Each number is 128 + 32 x the weight over its row's rms, rounded and kept within 0 to 255. Layers, rows and columns count from 0. The size above them is the row's rms in percent of the matrix's.

# layer 7 MLP up, 512x256, rms 0.15, rows 0-92, columns 192-223
size [108 101 100  98  97 102  99 100 104  90 104  99 101 107 101  99 103 108  96  92  89 105  89 103  91  99  96  97  99  89  94  99 106 102  97 103 100 105  95 104 104 102 105 107  81  92  84  98  97  94  95 105  90 108  93 103 106 110 100 100  93 109 100 103 105  97 109  97  91  99  91  96 103  95  98  99  94 101 105 103 108 104 100 105  98  97  92  94  99 100  98 103 102]
[[ 14 153 146 163 146 129 142 107 123 144  94 166 131 158 163 134 146  81 139  98 159 149 120 168  95 189 146  86 160 195 155 130]
 [105 109 133 117 138  98 183 203 121 129 120 150 188 103 148 132 132 147 177  82 116 108 151  86  59 145 154 138 169 103 113 103]
 [ 81 139 118 141 138 141 142 119 112 114  73 122  84 117 117 116  94 200 167 139 164 139 123  88 160 125 113 125 139 172 135  85]
 [131 132 168 166 128 129 120  92 141 104 171 116  78 105 151  74 160 114  83 145  95  80 153 119 152 140 176 169  71 135 113  88]
 [ 85 153 162 141 112  68 167 135  97 125 142 149 138 102 151  80 134 112 172 131 157 119  78 137 127 125 127 172  88 106  84 111]
 [195 108 112 186 137 136 102 156  64 118  72 156  87 105 158 126 100 109 180  98 136 113 158 157 167 210 111 183 109 134 120 142]
 [193 124 137 132 120 148 139 137 123 119 158 151 137  71 145 143  72 140 149 110  97 165  85 135 116 115 156  79 103 117  98 152]
 [ 88 195 123 116 196  44 121 132 143 114 172 128 176 143 175 184  96 111 111  87 137 117 123 149 130 118 151  91 110 178 141 167]
 [138 121  86 159  87  93 112 110 139  46 120  97  37 125 137 187 110 117 115 128 128 144 111  65 140 124  54 180  64  99  90  93]
 [144 112 154 158  92 141 125  47 101 204 102 107 149 193  78  93 171 117 115 125 135 160  98  70 143 203 138 150 202 143 145 155]
 [198 144 102 163 160 138 173  92 100 144 120 130 194 135 132  76 108 136 132  75 168 133 143 112 122 126  91 117 157  80 145 151]
 [155 112  91 133 110 111  84 144  90 118 133 159 195 186 149  85 128 122 106  97  98 110 101 144 161  76 122 111 150 133  83 111]
 [171  74 119  81 171 141 132 103 173 130 186 162 162 101 109 136 146  70 121  69 159 145 147 135 128 132 143 152  83 145  91  56]
 [121 104 128 112 101 139 198 134 179 147 161 121 113 142  87 126 158 111 110  95 109 133  50 193 153 134 131  53 177 141 126 109]
 [123 218 129 119 101 115 124  66  72 130 164  92  81 146 124 102  70 187 139 125 130 154 140 145 192 144 116 132 160 106 155 152]
 [114 137 121 153 134 135 106 142 183 162  77  97  76 101 102 108 171  97 158 147 119 167  97 201 106 101 224 157 113 116 106 122]
 [ 89 183 157 147  83 181 133 133 185 130 166 123  99  69 135  96 109 162 149 165 171 175 153 114 113 148 145  90 155 130 108 152]
 [122  83 143 130  84 130 127 106 117  78 144  79 136 141 138 164 144  75 179  96 163 164  87 159 164  95 157 180 160  75 157 166]
 [163 143 144 147 140  81 114 148 141 141 133 107 168 113 147  78 169 164 123 122 181 161 130 160 149 101 136 114 129  73  99 110]
 [182 113  86  66 119  82 155  66 107 182 158  91 145 125 121 147  69 169 106 115  75 176 172 102  85 167  87 131 126 149 131 151]
 [107 142 115 147 157 119 175 128  69  84 114 128 121 127 145 147  73 123 172 113 121 100 112  88 105 113 135 169 109 155 176 140]
 [133 122 111  92 133 191  99  78 131  88 136 120  98 190 133 152 135 189 154 108 127  99 133 118 116  76 142 146 155 166 149 130]
 [178  96  91 125 112  87 182 198 140 139 121 125  98 154 115 162 116 133 101 125 191 163  73  80 110 178  60 195 131 144  88 116]
 [156  86  90  76 159 161 147 103 174 120 116 118 122  76  85 151 117 180 113 129 141 118 119  74  64 154  98 100 205 162 122 164]
 [179 108  80 118 108 177 112  71  57 114 108 151 130 121 118 186 111 167 158 131 111 112 141 140 103  68 157 106 118 155 139 121]
 [160 122 188  67 106 152 150 162 165 123 141 109 140  99 111  92 118 119 124 103 182 171  98 108  70 112 182 122 139 170 162 153]
 [131 107 139 136  78  96 118 159  82 125 139 155 145 158 171 139 159 120 138 145 146  84 164  49 190 126 103  90 168 126 155 153]
 [111 135 126 118 144 174 144 141 128  97 151 163 130 165  95 174 149 138 109 158 132 153 170 154 118 147  79 146 101 159 117  73]
 [122 176 135 123  90  85  89 140 222 125 154 163 156 166  99 132 132 119 129 116 100 142 154 115 141  94 112  98 193 123 119 169]
 [106 167 130 132 143 124 153 190  90 124 165 152  90 161 138 101 165 150 134 136 146 115  81 214 103 168 140 138  92 129  91  83]
 [143 137 129  91 146 121 126 122 158 108 150 166  87 134 121 146 155 123  87 102 165  99 145 119 191 157 109  90 123 126 138 122]
 [117 112 163 145 114 149 112 145 116 156 122 123 116 110 134 111 114  79 114 184 154 143  75 172  76  93 100 106 185 144 132 124]
 [ 87 110 144 172 133  97 140 103 123  98 137 142 191 140 106 117 103  90 131 173  59 150  97 110 143 146 146 145 139  95 127 130]
 [164 152 132  96 125 180  75  92 120 139  62 147 114  95 155 147 130 169 103 135 126 106  94 126 149 173 182 133 100  93 117 176]
 [167 121  94 132 100 156 119 129  67 119 106 133  89 176 119 122 139 131 124 127 112 133 127  44 161  77 161 203 123 148 149 143]
 [109 127 105 148 146  75 102  56 112 124 167 208 169 159 119 142  82 127 107 117 149  71 202 152 116  93 125 182 101 112 141 116]
 [174 119 102 119 132  92 146 107 102 141 162 139 122 106 134  80 158 163 123 172 135 160 134 108 177 114 154 103 118 108 133 111]
 [ 95 130 136 144 131 135 110 162 149 157  97 111 153 121 115  89  74 105 104  91 136 130 108  67  34 140 106 139 177 159 119 214]
 [154 110 124 142  87 200 114 131 154 159 135 102 132 145 138  77 124 102  70 137 123  76 165 127  82 184 163 199  88  95 128 122]
 [133 144 177 165 115 127 179 124 129  84 117 127 120 136  96 184  78 177 124 136 110 137 163  94  46  41 109 168 149 170 130  92]
 [134 163 107 123 137 143 100 112 199 141 204  71 150  44 167 118  57  72 126 107 108 138 129 127 103 155  92 125 181 145 135 110]
 [116 109 157 159 165 132 100  73 193 141 126 157 165 147 123 155  85 135 128 126 167 160 115  74 143 120 142 147 142 139 124 159]
 [145 123 164 134 143 178 145 141 139 143 137  96  77 152  84  80 162 127 108 112 100  98  84 114  97 162 120 158 140 108 137 112]
 [104 187 138 130 127 113 150  87 106  85 131 171 177 132 130 102 179 148 122 105  83 133 198 128 105 146 102 134  27 118  98 120]
 [119 135 119  87 152 152 124 153 130 122  78 164 135 131  55 142 110 187  80 111 124  67 147 136 110  60 100 127 155 125 149  57]
 [132 131 135 182 192 124 111 126 129 138 101 163 126  86 119 141 164  75 155 127  90 164 106 150 138  55  94  76 118 102 115 121]
 [108 158 141  78 172 106  86 144 131 135 171 147 136 175 163  59 159 142 126 184 100  96 134  93  74  96  84 138 163 152 158 155]
 [132 147 117 133 104 180 155 201 107 177 106 186 125 124 163 171 179 171 144 151 138 132 160  94  57  80 115 112 145 153 107 102]
 [185 129 130 177 157 152 141 106 118 146  89 155 127 130 188 150 141 122  78 111 144  83 119 200 126 123 125 188 164  85  62 110]
 [136 110 120  99 113 139 200 135 136 135 116  50 122 106 126 144  94 189 184  77 106  76 116  56 131 143 114 113 161 154 124 127]
 [130 129 204 144 145 112 166 174 104 112  59  85 154 144 123 135 148 127 116 136 113 152 145 145 165 164 138 146 129 107 184 102]
 [168 122 107 182 106 155 113 122  80  93 146  92 146 177 149 136  46 162 163 116 144 174 148 169  75 104 145 130 137  62 112 170]
 [133 142 173 149 133 170 147 139 122 172 137 121 160 153 151 124 102 113 117 105 131 116 175  65 181  98 171 109 154 140 117 152]
 [131 119  99 183 130 164 114 151 193  96 184 103  95 176 125 148  64 113  76 139 209  78 150 172 112  87 103 164 118  89 132 122]
 [138 125 116 110 144 153 113 141  85 157 206 112 108  99 133  85 124 131 137  91 167 169 153 113  80 118 198 118 114 141 106 117]
 [115  98 138 175 118 135 173  81 124  87 161  91 160 115 104 158 124 160 125 121 118 140 111 104 149 155  89 149  84 117  88  56]
 [123 153 112 123 166 117 150 115  91  84  69 135 142 159 138 143 191  81 104 142 103 126 181 165  88  70 119 140 164  88 105 132]
 [154 193 144 123 117 118 106 130 125 103 170 132 145 151 222 147 108 126 142 154 159 117 115 150  93  89 118 139 147 138 135 141]
 [121 125  96 141 160 113 185 152 104 188  91 113 120 154 137 130 166 112  96 141 118  79  83 126 140 157 136 128 131 106 121 112]
 [ 98 125 102  82 159  62 172 123 201 158 116 127 132 189 118 172 137  97 161 121 136 128 176 179 187 161 102 137  98 116 148  90]
 [ 92 111 115 115 183 112 171 132 117 116 109 122  58 147  89 153 137 119  52  92 150 149 179 124 112 111 110 185 225 120 176 149]
 [176 148 110 185  99 110 145 124 167 156 102 143 157 126  99 109 125 190 162 109 129 102 175 197 145  82  91  96 121 190 139 134]
 [130 130 117 142 144 113 205  82  52  95 144 111 141 100 244 120 166 113  91 164 114 170 145 133 166 118 138 111 146 167 125 108]
 [139  49 125 103 109 114 159 140  97 135  92 127 162 111 132 122  64  80 117 105 154 115 120 177 150  86 135 155 119 129 116 176]
 [103 142 144 181 103 114 127  93 130  57 142 155 146 121 139  92 110  81 159  97  84 147 172 158  97 133  95 125 141  93 155 139]
 [102  60 137 111 136 120 143  72 162 115 146  88 161 120  91  65 123 151 151  98 134  53  99 167 105 185  93 104 172  70 127 100]
 [ 84 106 159 121 148 152 130 111  84 142 107 155 102 112 122 150 153 102 124  81 156 113 136 147 143 186 104 185 120 166 171 140]
 [138 146 136  83 111 128 205  98 120 145  90 120 122 134  71 150 175 160  85 132 124 146 123 109 155 144 158 174 181 110 141 127]
 [151 115 201 113 142 113 142 155 130 124 137 137 120 143 131 138 152  88  87  83  86 118  98 127 111 147 136 109 119  83 183 193]
 [152 121 148  90 101 105 154 126 108 102 107 140 179  96 122 109 116 128 130 134 129 157 157 147 129 160 126 149 152 175 140 187]
 [ 86 113  63  74 121 147 177 135  92 130 178 177 137 125 150 114 102 116 116 104 126 128 162 160  91 132 163 110 150 161  96 114]
 [129 134  86 149 135 139 219 107 173 138 119  86  82 107 139 106  76 145 111 138  80 118 114 127 155 128 100 137 108 118 214 126]
 [103  86  72 141 130 148 145  95 139 143 164 145 107 107 129 146 147 142 144 147  49  68 179 120 103 104  60 187 105 155 190 126]
 [ 49 105 118 126 138 122 111  89 154 115 160 122 108 168 133 117  99 163  95 108  66 159 132 161 162 171 145 134 186  76 121 134]
 [141  94  29 119 154 162 161  71 109  31 135 104 156 140  95 169  83 159 168 173 102 114 138 142 121 129 110 104 137 140 142 110]
 [168 153 152 154  76 156 195  80 162 131 106 160 128 122 115  97 116 117 119 106 117  91 160  90 130 115  97 108 117  84 190 145]
 [140 103 134 150 160 125 125 132 127 165 149 142 135 117 129 116 112  96 141 130 170 180 129  71 152 139 144 191 155 119  85 109]
 [105 108 139  78 108 140 142 126 113 143  95 118 135 157  67 157 121 101  99 140 167 108 104 100 125 157  86 164 112  96 146 114]
 [176 158 179  96 102 143 178  89  67 107 140 103 174 147  97 128 127 118 144 152 120 155 163 144 105 101 104 120 126  84 100 111]
 [155 149 137 168 159 136 110 107 157 207 182  79 186 152  62 150 161 104 100 120 132 108 127 139 111  87 126  89 141 131 124 152]
 [103 139 140 112  99 154 119 119 144 131 197  85 183 150  68 128 149 129  87 151 158 129 201  98 169 162 172 128 145  95 137 105]
 [170 133  94 101 106 128  73 144 125 102 112 145 145 104 140 128 122 110 145  99 108 169 159 171 116 105  98 135 115 107 137 147]
 [113 203  90 133 125 128  80 125 123 174  86 125 120  87 126 167  99 111  93 147 177 192 123 185  92 149 162 123 113 146 134 151]
 [131 126 122 118 170 133 111 183 145 141 143 129 118 155 113  99 141 137 118  74 122 179  97  75 164  66 138 106 173 169 152 140]
 [130 141 113 110 194 123 121 157 148 130 169  81 197 151 190 126 107  78 132 121 106 149 159 104 152 128  82 105 124 129 121 118]
 [169 180  96 144 113 144  95 109 110 113 152 134 139  65 126 137 184  70 129 119 143  75 124 128 122 129 115 136  78  84 136 121]
 [ 97 124 175 180 182 128 129 135  68 140 129 102 104 150 126 176 137 121 104 168 119  99 126 122 114 133 115 181 158 102 192 125]
 [ 81 140 159 135 126 142 150 154 105 118 143 147 132 133  74 121 140  99  75 118 104 130 154 161 112 130  81 124  94 117 138 165]
 [123  76 102 165  87 120 125 151 148  83 163 176 117 147 101 142 156 152  76 159 129 138 123 122 113 134 140 155 155 146 144 139]
 [ 89  98 156 120 172 137  59 173 132  69 112 106 140 122 111 113 145 117 114 129 106 119 113 151 151 175 155 153 136 166 110  58]
 [100 106 148 127 108 156 112 139 184 138 148 124 111 133 136  93 159  88 143 145 146 109 145 157 121 149 153 129 120 158 135 102]
 [122 110 160 115 125 141 174  96 175 126 132 108  83  82 126 146 200 178 153 118 124 121 119 130 160  91 155 119 140 138 133 129]
 [125 158 141 135  94 110 128 123  86 119  68  87 119 154 125 121 156 119  88 111 120 132 169  68 187 152 131 127  63  88 138 122]]